config.yaml
num_key_value_heads: 3
vocab_size: 2048
norm_place: "pre"
rope_theta: 85100.0
parallel_block: false
init_std_qkv: 0.0361
init_std_o: 0.0361
lr_mult_o: 1.4
beta2: 0.95
decay_fraction: 1.0
train_tokens: 120200000
max_steps: 10015
dataset: "wikipedia_en"
Each number is 128 + 24 x the weight over its row's rms, rounded and kept within 0 to 255. Layers, rows and columns count from 0. The size above them is the row's rms in percent of the matrix's.

# layer 2 MLP up, 512x192, rms 0.0409, rows 0-137, columns 0-47
size [ 91 111  91 114  90 115  89 103  68  59 110 126  85  73  68  92  95 100 113  89 116  95 108  96 103 115  88  94  97  90  80 103  97  98 101 116 108 102  95  92 116  90  79  88  86 121  85  80 103  84  96  92  87  83  90 102 105 109  94 111 104  98  84  99  90  90  94 117 102  92  75  93  93  84  86 103 100 109  88  66  86 101  95 100 100 114 102 127  87 100  97  87  92  89  98 102 108 104  88  92  95 106  87 109  94  91 102 101  90  95  89 123 110 129 100 113  89 112 109  99 151 116 113  83  76 106  88  83  89  77 105  85  96  82  80 105  90  84]
[[154 148 108 166 122 182 107  96 139 120 135 152 161 129 187 119 124 161 152 112 132 122 139 158 114 126 147 127 164 138 143 129 143 113 150  95 159 114 131 151 120 107 101 111 122 133 140 122]
 [101  98 138 140 136  86 125 128 114 126 132 138 125  92 117 144 161  88 147 136 153 185 139 132 150 118 122 114 128 150 121 143 119 145 112 146 146 101 133 129 159 147 132 121 145 114 109 152]
 [117 154 129 162 127 102 138 105 181 169 149 126 104 117 139 157 123 107 112 115 122 141 158 115 116 134 156 150 168 143 118 142 144 122 143 171 138  58 158  90 150 151 149  88 187 126 143  83]
 [127  81 140 121 135 147 151 147 165 142 104 141 142  78 102 158 130 122 135 146 103 116 116 140 115 157 131 141 168 141 101  95  75 116 110 118 181 107 119 123 127 149 137 118 106 116 141 130]
 [146 163 170 147 117 125 123 170 120 120 112 136  90 138 142 136 175 122 112 142 170 108 126 133 110 135 144 114 119  98 141  82 190 134 161 165 109 126 130 116 173 127 137 147  87 133 106 133]
 [ 86 111 132 152 144 141 157 134 128 109 109 111 132 119 171 119 126 135 154 150 105  84 114 182  93 156  91 113 137 150 122 117 100  94 165  70 142 137  84 123 141 124 144 145 139  92 115 142]
 [ 98 106 135 114  96 121 153 110 110 148 165 149 120 123 131 130 164 127 112  93 135 126 156 142 112 140  71 112 138 138 145 124 145 150 142 136 153 125 112 130 126 101 119 128 154 139 121 158]
 [115 190 150 172 139 154  90 149 163  71 135 159 137 171 121 118 101 135 129 146 130 160 117 107 125  95 158 100 129 106 151 134 133 159 153 165 183 123 133 132 115 115 145 118 113 125 140 115]
 [ 98 113 153  97 156 135 139  91 133 140 124 142 102 162 145 145 103 124 132 133 133 133  91  62 159 129  98 130 103 126  95 102  94 135 100 141 133 121 114 118 115 142 130 115 127 153 126 137]
 [133 170 118 124 162  93 129 110 115 142 140 128 121 145 136  98 110 154  94 138 111 145  97  79 134 102 136 161 120 141 105 116 106 141 147 114 106 161 201 133 119 101 107 129 147 159 151 108]
 [147 140 104 145 121 144 127 112 126 115 143  97 151 107 136 117 104 132 137 120 114  95 104 129 100 101 149 163  93 133 148 110 136 108 121 136  98 129  91 134 149 108 177 128 120 118 105 131]
 [ 88  73 118 116 107 153 113 124 153 117 112  81 145 109 119 152 144 150 177 151 142 109 126 145 132 118  78 124 130 161 112 157  80 163 125 127 168 155 113 115 133 135 117 145 176 108 132  74]
 [122 146 118 150 193 108 140 129 102 151 139 134 134 163  94 107 113 102  88 125 130 146 119 124  98 114 161 144 107 109 130 144 102 106 146 103 157 138 154 113 104 110 162 135 141 149 111 143]
 [127 144 141 157 100 152 127 145 161 150 130 146 162 114 109 133 137 129 112 128 155 115 102 115 103 147 100 112 144 129 119 176 133 152 126 112 135 149 152 124 134  97 154  94  84 138  92 107]
 [142 141 112 107 155 117  83 143 118 111 133 139 119 132 198 116 121 158 149 115 151  95 127 134 136 120  96 147 118 113 141 167 128  79 161 168  88 141 112 124  82  72 117 133 157 149 125 114]
 [117 161 135 120 137 122 152 107 116 111 146 115 118 131 185 149 158 118 118 122 125 115 133 137 129 111  91  94 131 124 143 128 195 151 149 117 130 116 135 134 147 112 111 172 164 102 141 143]
 [147 106  86  87 156 119 131 140 176 132 107 101  73  97 129 133 107  84 127  96 124 139 107 157 112 136 111 157 122 167 146 150 148 105  72 108 155 100 128 147 171 167 108 113 114 120 136 126]
 [146 104 127 111 128 151 136 100 135 112 149 189  85 146 138 111 115 111 126 146 124 104  99 117 120 178  99 162 157 148 195 128 122 118  93 144 127 127 123 127 148 126  95 114 167 148 116 112]
 [131 158 150 129 126  96 104 123 131  81 138 139 131 137 136 131 126 143 138 154 151  98 165 120 166 100 124 110 103 141 126 106 135 154 120 103 158 178 140 128  98 131 168 115 119 122 167  84]
 [146 152 117 147 101 128 113 156 131 164 122 110 165 101 127 110 115  86 100 124 104 142 128 143 122 106 151 146 124 102 143 170 141 140 129  88 146 117 129 172 137 121 106 134 126 138 134 167]
 [157 165 101 121 169 114  92 140 106 127  98 101 138 155  94 118 124 154 123  92 160 129 154 106 128 107 117 146 140 112 118 130 118 135 134 148 112 137 133 102 147 149 104 172 160 143  99 139]
 [133 111 116  88  84 128 133 178 112 130 108 130  86 132  94 166 118 139 111 132 112 130 162 134 138 146 152 171 112 160 136 134  81 111 115 102 141  96  81 154  99 178 108 115 153 130 107 123]
 [142 122 161 109 122  93 116 129 175 122 134 113 151  98 141 139 189 171 163 157 121 126  97 137 151 135 151 139 126 128 131 150 152 179 128 127 152 123 142 130 115 100 154 139 108 131 150 115]
 [120 138  78 164 149 154 119 157 158 142 121 165 149 137 136 169 116 114  92 137 134  83 124 158 109 129 119 105 129 125 131  84 171 138 161 146  97 118  76 107 115 129 133 147 175 126  89 114]
 [140 137 122 148 143 153 133 134 165 148 136  72 155 107  86  66 105 101 142 152 125 129 149 138 121 131 140 134 101 116 112 109 125 156  76  81 139 145 121 159 141 160 133  99  89 135 109 127]
 [132 101 130 103 118 155 134 112 133  79 160 148  96 119 182 144 134  94  93 155 110 129 108 152 117 156 105 140 140 156 133 164 146 147 124 123  82 146 153 121 132 108 150 115 177 126 118  92]
 [114 118  92 101 117 146 152 127 118  86  74 166 126 101 137 117 175 119 166 133 116 111 125 182 142 148 116 108 153 140 158 144 148  85 109  85 117  62  75 144 148 131 148 131 124 109 105 131]
 [131 122 192  98 114 130 133 113 139 102 152 108 162 129 119 141 159 121 157 134 147 115 119 124 126 162 169 193 100 151 103 112 166 162 120 198 127 130 161 109 136 133 159 127 100  80 100 132]
 [123 140 126 137 154 150 107 184 164 130 122 121 122 171  98 104 166 117 100 183  80 142 111 120 126 147 122 111 145 152 132  96  92 112 155 132 141 142 108 137 120 167 142 104  80 118 145 111]
 [131 103 160 126 216  64 133 105 140 131 148 119 126 163 101 112 138 151 140 136 149 136 136 122 134 121 120 125 150 151 100 158  94 116 132 122 141 123 125 126 115 125 143 144 100 151 100 108]
 [124 148 110 135 135  62 135 117 104 106 168 121 143  94 119 121  87 121 133 146 145 107 135 143 106 138 125 105 152 128 114 137 153 159 115 157 115 151  95 103 134 131 134 130 105 145 156 121]
 [ 88 144 142  82 139 131 136 125 148 127 123 115  81 152 159 147 136 192 141 109 132 103  71  94 107 106 100 123 139 187 134 100 112 137 161 144  94 180 107  76 116 111 187 148 162 151 114  92]
 [118 126  92 126 130 133 145 121 131 138 159 117 131 118 123 159 135 175 132 133 127 159  88  93 112  96 140 146 112 101 148 163  83  98 124 134 123 123 165 154 103 104 123 155 125 137 102 122]
 [176 153  94 147 121 140 138 168 107 160 172 156 116  86 115 113  95 132  75 120 133 129 105  93 130 154 125 146 140 137 127 128 150 163 161 159 122 108 187 107 140 107  98 124 126 162 162 111]
 [151  65 133  91 156 153 183 126 131 140  84 129 145  96 112 154 122  89 109  95  96  90 140 199 120 160  84 120 134 158 107 114 138 130  96 102 159 135  89 148 111 120 144 148 122  89 123 114]
 [107 142 138 131 117 123 164 113 117 138  96  97 134 140  70  87  71 108 120 158 116  95 152 161 163 147 156  92  92 133 108 131 158 136 117 138 138 103 114 141 160 188 141  93  91 113 113 138]
 [131 117  93 116 122  98 130 152 136 139 136 102 115  85 147 140 141 148 118  94 135 127 118 142 121 136 105 141 106 125 162 136 166 128 131 159 125 161 167 144 128  82 126 158 114 103 107 143]
 [169 102 110 103 116 102 164 122 191 126 131 126 127 145 132 146  74 105 117 128 114 149 134 152 127 161 134 105 120 125 113 110 149 132  87 123 104 111 154  82 163 130 161 150 117 138  80 149]
 [ 84 159 148 112 124  93 139 122 110 105 164  94 136 153 129 153 113 158 104 133 166 153 138 119  95 105 121 163 108 132 122 154 122 125 130 130 107 118 169 115 125 152  99 128 187 136 119 170]
 [110 140  98 147 109 156 144 129 146 142 121  56 126  87 158 150 126 105 149 110  94 126 105 156 113 101 137 100 167 156 118 129 137 145 108 128 157 118 160 106 137 140 154 116 128  79  89  94]
 [122 139  77  96 148  94 128 111 150 130 152 149  88 153 120 134 144 145 103 156 121 124  79  89 138 137 114  95  96 125 118 108 133 131  95 155 145 114 119  88 152 155 140 115  77 127 120  85]
 [155 136 108 148 165 160 146 123 120 165 130 132 134 176 162 116 120 120 140  70 130 151 148 146 130 132 142 139 138 111 125 131  97 108 118 153 104  68 128 193 126 106 121 153 116 130 122 112]
 [142 147 132 158 164 166 102 133 112 132 171 117 126 188 111 158 127 166 122 154 129 131 104  77 149 144 131 141 143 114 100 140 141 155 179 150  87 139 156  93 149 116 121 130 127 160 145 128]
 [134 131 136 141 155 114 102 133 127 115 113 154 156 152 151 124 137 133 109 155 124 123 113 116 139 156 132 179  97 160 153 147 136 155 123  77 147 150 121 125 153  89 116 136 152 125 132  81]
 [131 148 138 114 188 121 132 128 153  95  90 162 127 136 132  81 146 121 139 128 115 131 147 128 151 119 141  96 124 124 117 109 128 140 132 105 105 133 107 140 105 168 164 115 149 136 150 136]
 [127 158 142 154  89 126 151 113 153 158 117 149 142 125 155 101 146 119 102 138 123 142 126 180  76 154 120 131 114 113 111 109 145 145 137 146 161 145 136 154 134  84 118 139 106 139  94 113]
 [ 92 117  97 108 120 163 138 116 130  90 156 150 126 136 135 142 166 119 155 124 120  92 121 122  89 146  90  81  94 113  99 106 151 146 162 129 131 149 110 167 149 157 123 159 159 100 113 106]
 [153 157 143 149  83 167  89 179 126 128 131 109 142 109 151 126 172 174 113 141 115 135 164 125 181 126 132 109 182 136 137 128 174 131  68 120 111 116 140 104 148 136 110 144 137 143 108 118]
 [146  96 125 114  92 148 128 118 128  98  85 106 137 163 113 151 117 116 130 133 132  98 129 134 139 145 115 164  91 142 121 124 138 125 116 111 123 124  95 127 144 141  98 129 116 114 101 141]
 [119 125 136 155  87 179 112 150 112 134 131 147 132 148 111 169 152 111 163 112  96  75 102 136 121 154 123  88 143 109 114 118 114 135 119 162 129 132 137 165 132 150 134 111 139  97 131 148]
 [114 144 138 151 109 138 127 101 109 114 173 127 134 108 136 120 141 128 135 114 131 143  90  68 123 104 154 182 138  56 116 132 136 131 124 175 111 144 142 131 117  82 133 101 129 190 103 133]
 [176  99 102 123 120  94 170 132 144 153 107 144 143 154  85 140  85  89 110 141 164 125 169 150  89 139 152 126 130 125 114  98 132 120  97  85 110 101 115  95 156 159 147 166  84 102 115 104]
 [110  95 149 151  89 150 139 109 169 111 138 168 130 132 112 123 173 153 150 134 134 103 101 135 136 148 126 162 120 174 132 130 147 126 132 124 183 116 147 119  95 125 135 113 130 148 107 117]
 [147 150 119 174 119 161 124  98  91 135 118 107 183  86 133 124 122 128 140 178 101 108 127  99  52 121 138 179 101 126 120 123  99 126 118 163 129 120 105 112 155 145 146 153 141  90 106 149]
 [166 139 149 118 135 171 179  86 109 124  81 127 127 144 124 112 117 132 139 136 128 109 141 119 150 155 152 140 178 125 132 145 134  69 131 114 108 101 131 137 113 111  88 121  91 133  84 170]
 [134 163 124 169 157 160 130 150 134 175 141 130  82 166 113  86 158 140 170 131 146 112 125 122 158 123 150 134 138 151  78 146  87 136 146 124  92 149 133 154 117 119 143 121 132 120 105 123]
 [130 118 122 103 191 126 109 157 123 114 149  86 131 119 121 135 139 151 128 129 132 113  79 122 113 125  76 116 131 165 116 116  94 120 157 105 122 175 114 104 169 161 134 119 139 110 123  98]
 [110 173  98 120 148 120  96 121 152 139 137 143 134 132  67 114 102 139 141 121  95 123 134 127 132  94 136 160 216 106 122 118  99 106 136 143 133 127 100 122 151 147 135 121 113 104 132 129]
 [171 141 131 155 163 137 144 142 142 149  94  96 119 127 111 112 153 128 102 121 121 161 112 107 106 120 179 123 141 114 113 128 113 138 130 136 134  90 135 150 154 100 154 120 138 134 124 104]
 [144 137 104 104 173 164 137 124 103 150  87 121 143 113 124 130  89 130 144 109 113 163 148 139 121 100 129 153 167 137 167  58 111 103 131 143 103 144 129 162 120 120 151 161 129 152  97 142]
 [162 108 161 135 149 100 165 138 105 110 125 145 150 105 193  99  82 135 134 152 107 107 128 125 134 145 105 152  89 130 102 115 148  88 119 107 109 138  74 171 125 131  78 131 170 116 121 127]
 [105 137 137 145 118 138 141 131 124 139 125 109 107  89 119 124 126 153 127 100 117 104 177 117 107 113 101 133 132  97  98 145  86 137 166 118 141 126 130 140 160 195 132 140 154 110 133 123]
 [128 131 168 125 124 135 166 136 144 109 100 115 120 119 118 136  94 103 131 126  76 103 115 102 137 110 114 181 116 130 123 103 118 149 134  79 135 152 127  96 111 161  96 134 131 142 165 138]
 [119 159 158 190 136 109 107  83 126 141 210 134 147 166 171 152  86 117 122 131 141 138  86 146 106  86 107 141 101 102 144 120 134 141 145 118 111 157  89 111 111 139 163 120 179 106 163 155]
 [103 169 154  92 110 144 140  88 111 138 125 131 126 108 171 135 111  99 100 107 102 126 180 148 121 109 168 100  82 114 116 144 201 121 113 136 136 104 124 159 138 151 160 112 148 146 138 157]
 [133 117  90 117 146  99 117 118 113 115 114 125 146 166 150 123 110 162 110 116 114 141 168 128 135 144 133 141 130 115 136 123 145 137 172 126 110 200 111  98  85 139 129 128  85 162 126 186]
 [ 87 150  76 136 148 103 143 103 147 152 182 107 135 171 186 110 143 169 106  95 156 118 133 107  84 122  82 123 135 100 122 137 121 125 143 133 126 129 141 130 115 119 149 152 132 119  90  95]
 [148 110 122 110 139 113 138 132 107 132 125 157 151 121  57 111 108 159 117 140 125 109 121 145 152 158 163 112 141 115 118 134 102 133 161 115 104 116 126 125 125 110 129 106  95 166 160 137]
 [111 149 146 133 102 145 137 132 126 118 138 120 128 161 121 125 135 140 108 179 114 152  94 138 103 155 137 113 142 167  74 115 125 166 145 119 121 163 129 104 136 131 150 147 153 145 133 105]
 [144 119 140 138 150 136 116 106 159 132 125 106 108 147 180 117 131 129 153  91 117 134 150 134 109 143 109 120  84 119 151 131 125 121  95 145 154 132 126 164 108 152 117 125 143 108 128 138]
 [152 133 109 109 122 143 131 114 149 137 157 133 118 159 150 106 144 119 146 157 145 117 159 142 126 108 133 109 124 122 149 125 123 137 117 159  81 182  67 111 153  81 102 159 134 113  66 144]
 [112 152  92 122 138 156 106  96 129 138 157 152 124 165 132  91 123 120 128 151 143 144  94 160 107 140 127 130 148 101 125 101 108 110 168 129  98 156 142 124 108 108 138 159 107 135 117 121]
 [115 103 146 103 152 169 148 155 138 144 152 114 115 101 158 160 125 123 106 147 145 126 127 101 109 168  94 123  86 111 124 138 117 122 124 160  79 109 169 133 154 145 124 152 149 124 159 141]
 [136 119 110 162 125 137 123 122 121  74 109 159 143 143 139 152 106  90  87 135 113 134 152 153 163 153 125 101 124 109 144 144 136  98 154 153 126 120  93 131 130 124 131 135 137  84 152 157]
 [173 186 108 140 183 127 104 145 139 125 115 112 121  74 101 146  66 110 109 120 100 143 105 123 150  79 143 153 122  90 126 147  64 127  76 155 159 110 153 126  97 144  89 117 119 150 138 130]
 [102 129 156 167  90 108  96 115 137 123 190 131 131 163 127 144 110 150 123 153 154 125 149 133 125 122 146 147  94 136 123 111 137 131 114 154 128 160 117  93 144 121 102 116 105 164 121 153]
 [127 113 100 134 176 124 127 162 153 134 147 107 116 156  96 132 104 145 179 138 127 135  75 123 152  92 141 113 117 112 109 120  65 134  83 101 132 115 137 119 155 143 108 139 170 115 168 136]
 [102 133  99 127 143 110 151 113 125 140 118 153 110 134 118 108 125 120 108 119  88 113 125 149 116 130 162 101 152 132 136  90 132  74 122 113 131  87  96 143 100 126 137 130 161 156 139 170]
 [115 115 202 156  89 166 125 123 146 129 121 162 124 120 105 153 134 118 141 119 123 117 107  93  78 142 170 148 131 109 164 113 104 125 179 131 127 176 144  92 141 106  96 151  95 140 132 141]
 [132 155 186 144 128 137 124 133 139 158  99 109 110 138 147 132 128 154 108 118 127 149 110 101  68 130 115 135 153 118  94  98 114 139 122 159  98 132 149  83 164 127  88 107 136 136  89 144]
 [133 150 114 108 110 125 137 168 127 167 101 104  85 101 115 138 107 142 118  89 143 134 139 139 128  95 123 162 155 137 116 109 111 110 127 133 156 107 124 145 111 168 118 148 136 120 161 120]
 [180 155 138 163 140 120 109 172  97 117 145 108 172  83 159  83 116 120 123 153 124 128 134  93 130 124 117 147 106  84 159 102 104 122 109 122  79 129 120 142 150 128  83  93 104 122 149 151]
 [114 140 120 138 169 140 110 139 108 146 153 122 137 159 127 144 152 140 114 127 148 130 116 151 110 113 172 109 183 130 164  94 107 128 106 130 118  89 156 137  72  97 109 143 149 130 117 135]
 [101 144 142  86 142 140 136 134 132  97 155 135 137 117 149 116 129 174 127 172 139 113 123 159 119 105 112 148  95 173 123  92 133 181  81 120 145 139 157 119 119 190  99 140 139 139 114 102]
 [129  76 140 121 133 111 124 140 151 117  93 107 106  97 132 164 113 172 194 149 102 106 107 106 120 150  94 118 154 141  85 102 108 146  82 126 161  95 134 122  94 151 148 105 184 103 126  77]
 [127 151 118 146 150  88 125 101  82 112 111 151 151 120 104 114 167 111 119 100 121 129 128 142 158 152 139 117 189  84 143 150 122  94 123  82 126 119 128 125 124 111 117 121  79 136 145 143]
 [166 117  94 120 149 150  87 124 117 170 147 123 104 172 118 172 103 125 104 124 122 120  97 102 128 102 154 144 122 124 147 171 127 122 157 118 125 113 156 170 113  82 121 121 124 155 133 102]
 [131 183 137 164 138 130  69 137  64 100 135 113 137 115 143  96 113 123 135 125 167 107 128 119 122 136 141 177 109  81 159 145 147  96 106 109 107 103 168 143 167 107  67  99 127 141 118 156]
 [113 105 182  79 158 105 170 172 117 156  93 175 133 115 167  77 121  96 152 133 121 108 146 123 186 148 160 119 126 132 151 150 110 134 123 120 131 134 111 126 111 132 104 110 114 137 109 104]
 [116 206  69 165  57 162 178 159 129 118 133 127 148 121 127 118 106 114 115 151  70 123 135 132 117 118 160 111  86 115 100 143 140 133 116 136  77 121 141 121 132 132 104 160 129 128 166  90]
 [102  96 118 111 117 100 147 103 118 153 115  92 127 120 118 128 146 160 115 140 129 135 116 164 117 138 118  99 106 124 132 112 103 120 126  78 105 159 119 154 123 129 146 106  77 140 104 121]
 [128  98  68 119 131 174 144 106 127 133 117  98 120  74 121 106 111 158 158 117 149 126  76 139 152  92 110 129 155 145 109 121  66 129  85 132 133 112 106 127 127 110 137 142 156 105  68 127]
 [139 117 129 141 113 112 134 170 148 121 166  75 133 152 126 142  89 117 171  57 135 115  86 162 143 120 110 136 119 131 156 138 122 136  82 167  94 137 185 102 133 130 124 142 129 109 100 145]
 [123 126 116 113 131  88 110 109 132 149 119 166 160 141 121  83 141  79 133 126 102 175 123 114 173 151 132 149 140 118 123 127 141 118 114 139 140 131 130 109 103  83 149 139  44 166  67 112]
 [144 167 103 137 138 136 128 152 153 124 102 167 123 158 126 125 104 133 123 151 174  79 162 106 107 113 129  92 157 148 130 114 135 107 151 145 132 105 134  89 129 126 107  72  40 148 139 138]
 [162 142 140 110 151 105 169 120 104 126  95 106 136 139  98  80 112 108 113 120 146 123 142 138 132 139 115 134  95 106 129 130 145 116 149 125 127 154 132 159 113 129 119 143  98 153  91 169]
 [125 136  98  90 131 153 114 132 121 113 159 138 120 152  88 138 161 136 112 128 109 124 120 103 154 131 177 106 117 128  94 132 155 116  93 116 110 155 134 116 138 121 172 150 138  92 136 159]
 [188 170 148 155 175 160 110 144 105 167 122  91 132  91 135 124  69 133  82 102 112 154 123 114 121 121 170 175 147 112 120 172 114 133 136 130 148 145 167 120 129 108 132 132 122 169 103 140]
 [139  93 173 146 153 119 134 125 123 133 165 120 129 139 155 170 134  74 171 116 136 139 151 105 126 156 107 133 139  99 124 129 129 124 162 164 123 150 157 114 160 142 121 122 136  98 102 157]
 [176 114 110 115 169 160 137 119 124 146  83  99 125 163 149 132 139 145 159 167 101 140  89 165 147 171 123 133 173 160 132 133  68 132 107 129  92 169 110 126 109 131 167 119 154 161 112 155]
 [110 103 123 108 116 142 160 105 137 125 156 150 121 169 119 127 107 101 151 120 118 114 170 169 155 145 108  97  86 127 102 130 151 143 132 124  99 138  93 132 121 164 118 148 144 145 110 184]
 [ 79 111 127  97 112 129 129 106 121 164 112 132 126 148 150 140 132 105 139 114 130 127 102 138  96 123 136 115 121 136 149 130 123 186 122  80 150 169 166  66 117 104 165  74 174 124 105 154]
 [101 166 115 164 137 134  94 126 175 124 177  86 145 123 126 162 148 108 100 146 136 140 122  95 126 117 149 130 152 140 116 137 138 163 143 164  92 138 162 113 144  84 124 142 119 141 155 101]
 [160 174 103 122 101 140 137 118 121 133 114 149 113 145 152 112 119 132  88 128 121 171 157  90 129 137 149 112 143 184 145 110 169  86 109 142 113 120  97  88 136 148 138 190 102 136 119 106]
 [109  89 137  92 103 150 164  89 140 103 177 132  95 135 167 161 145 129 157 110 117 109 170  99 118 142  89  65 127 167 126 114 146 101 140 162 119 107 133 149 127 138 169 145 125 130  91 125]
 [122 113 142 131  99 117 132  98  76 112 105 167 135 113 137 107 100  98 121 132 136  98 150 161  90 120 138 140 112 148 137 118 155 112  85 122 144 150 135 150 109  98 139 154 142 151 121 115]
 [113 121 142 119  97 114 172  75 110 113 161 150 143 106 144 159 109 129 135 111 112 111 121 173  98 120 135  80  79 120 149 138 171 138 148 170 115 139 139 154  98  80 136 124 132 104 100 126]
 [144 152 126 116  74 108  82 147 139 117 152 118 130 172 171 114 169 144 113 126 153 198 146  78 102 100 118 121 147 152 127 146 161 148 168 150  89 189 125  68 131 124 122 148 119 156 139 110]
 [ 88 126 166 165 132 157 167  99 137  87 114 128 158 151 117 123 173 122 121 109 134  95 134 139 103 154 110 118 108 145 140 115 163 159 125 140 160 116  89 125 105 112 190 106 138 130 130  72]
 [172 123 136 108 129 133 125  88 104 127 114 130 105 101 136 146 101 105 150 143 170 161 150 107 120 129 125 116 154 103 113  84 158  91 105 170 170 100  98  89 133 137 135 130 116  90  78 138]
 [104 169 101 123 142 132 130 164  86 104 120 164 110 124 123 131 182 130  97 144 157 133 103 130 126 118 140 145 105  91  98 106 150 126 102 143 103 118 141  98 152 121 115 128  84 148 134 149]
 [115 154 118 139 149 136 101 113 105 142 131 124 121 154 114 147 139 132 122  88 115 113 153  97 116  87 152 151 151 162 111 107  84  96 142 144 108 134 114 136 114 136 179 151 150 151 117 134]
 [163 122 129 124 175 109  98 130 123 124 127 106 101 118 123 122 106 135 106 139 172  99 179 104 137 126 122  94 155 132 123  97 112 132 112 127 115 144 125 116 100 135  99 130 117 146 127 134]
 [121 124 149 180  85 126 133 130 159  78 146  88 145 119 154 139 111 157  85  90 134 159 110 121 108 125 117 135 113 118 151 144 154 120 133 117 100 167 130 118 117 111  90 110 102 127 110 181]
 [133 133 118 156 180 133 119 121 179  89 135 109 106  96 173 130 172 110 139  98  93 127 133 138 139 113 137 126 103 162 132 120 146 112  85 135 132 115 124 143 127 157 144 125 142 118 113 144]
 [137 143 115 176 115  97 106 110 170 147 120  99 125 108 131 101 136 115 157 122  98 149  90 123 126  80 116 123 139 108 165 114 118 116 107 114 169 154 104 163  84 103 132  71 113 153 162 159]
 [123  99 159 133 124 154 157 110 139 129 115 146 156 134  93 139 119 103 109 125 129 120 156 115 137 152 155 113 138 122 155 107 132 115 159 133 123  83 129 139 125 105 131 138 118 119 138 115]
 [147 160 159 127 136 118 128 131 140 104 119 113 151 144 133 132 145 136 150  90 120 153 116 122 155 125 138 147  79 137 134 137 154 186 143 120 148 157 110 155 127  97 121 138 128 168 141  87]
 [150 131 147 121  91 139 113 142 148 124 159 122 107 111 162 165 181 170 115 184 124 160 139  78  92 132 115 170 113 148 118 108 129 124 104 198 127 136 126 106 168 140 146 100 169 106 152 121]
 [186 163 161 147 124 146 117 144  81 115  88 124 102 111 140  69 138 131 130 102 102 121 144 185 133 149 140 123 131 122 111 126 119 139 187  76 150 143 137 195  97 112  77 133 107 105 146 133]
 [137 123 101  78 137  97 136 137 143 134 127 159 155 136  97 108 139 127 139  87 150 149  98 140 148 117 154 117 138 106 168 129 135 171 160  91  90 112 106 131 112 115 152 122 112 162 108 148]
 [128 114 112 152  99  86 144  71 158 151 111 105 138 122 170 141  93 137 127 124 122 154 123 129 106  87 125  94 105 118 159 154 103 111 146  98 124 154 119 150 100 118 124 118 164 142  94 118]
 [ 85  82 121 134  61 122 114 109 151 129 107  98 132 117 108 127  91 105 179 158 139 103 161 160 126 101 118 129 116 164 102 162 142 105 119 125 171 109  81 102 112 165 103 140 128 106 170 103]
 [146 122 159  93 160  83 119 172 109 133 106 110 156 140 142  91 134 114 118 113 137 130 147 142 158 139 144  99 135 110 125 127 179 154  95 126 148 122 146 173  98  95 131 109 181 145 177 142]
 [121 101 162 123  97 113 121  68 130 108  97 147 114 126 142 114 113 127 126 140  77 125 124  93 107 118 125 149 133 121 124 103 161 117 132 128 137 112 140 147 119 113 142 100  90 166 124 128]
 [ 92  71 180 139 135 137  77 106 121 120 144 127  84 115 134  91 114 126 127 126 128 115 183 140 153 159 150 148 150 101  77 137 105 143 124 120 141 142 133 139 125 119 157  97 119 145 146 155]
 [119 168 103 153 112 124 129 162 101 110 127 184 124 148 134 134 115 136 102 148 141 120 124 142  93 106 157 137 116 129 178  87 111 109 139 179 100 147 125 156 131 127 116 137 142 122 135 133]
 [139 101 100 120 122 137 120 100 120 144 147 121  87 124 115 173  93 119  99 157 111 156 132 118  97 127 117 134  97 129 145 151 181 130 109 101  84 135 143 155 124 126  72 126 108  97 152 127]
 [139 135 137 118 187  83 125 150 141 125 127 158 106 101  82 129 116 119  93  98 152  98 138 141 152 130 140 118 130 131 154 142 112 117 136 113 134 141 124 144  92 172 118  95 126 146 103  79]
 [130 156 171 139 152 111 110 148 110 149 137 149 104 103 144 114 120 163  96 116 140 141 146 126 158 181 157 175 117  92 120 130 154 160 126  99 109  77 153 134 135  99 142  83 142 146 118 172]
 [136 169 123 149 133 102 156 128 116 141 103 146 124 153 123 121  86 142  98 117 120 118 174 103 119 115 147 133 120 139 107 124 146 105 164 123 121 124 147 125 114 135 162 173 111 172  87 128]
 [125 145 130 152  91 153 159 145 138 128 142 121 104 124 158 110 139 146 143 101 122 128 131 129 140 130 122 106 151 155  88 150 125 104 115 133 125 103 143 135 102 165 121 117 152 128 155 107]
 [117 108 132 111 137 132 125 142 124 103 104 145 136 131  96 164 141 132 115 106 124  95 168 149  89 167 142 126 163 106 103 100 144 130 116 108 144 129 127 127 178 128 155 116 128 103 153 122]
 [110  97 133 143  90 131 129 117 124 143 134 102 142 139 134  94 154 139 120 145 140 117 142  84 125 139 174 154 122 134 159 121 154 110 172 116  67 139  89 170 154 134 153 140 115 170 161 140]
 [145 129 106  98 145 170 108 102 140 121  66 134 145 104 142 138 148 168 131 126 116  99 122 149 135 123 113 116 118 159 134 161 131 141 134 102 121 141 153 119 127 134 166 105 123 134 138 149]
 [131 184 147 130 173 142 145 141 152 117 115 128 129 129 128  97 156 128  98 156 111 170  99  71 114 162 115 158 129 108 135 117 125 150 138 175  79 157 155 132 112 122 103  95 125 123 126 141]
 [121 109 143 122 105 129 132  90  80 114 152 161 130 128 136 108 141  93 144 132 136 134 153 126 132 151 100 137 105 131 170 146 138 106 110 130 154 113 121 122 123 146 126 108 121 115 148 116]
 [158 136 148 112 169 110 128 135 162 105 132 130 120  70 140 143  94 117 189 158  93 166 117 107 113 109 125 117 113 123 116 127 151 167 137 138 119 102 119  69 138  89 151 121 156 118 119 116]]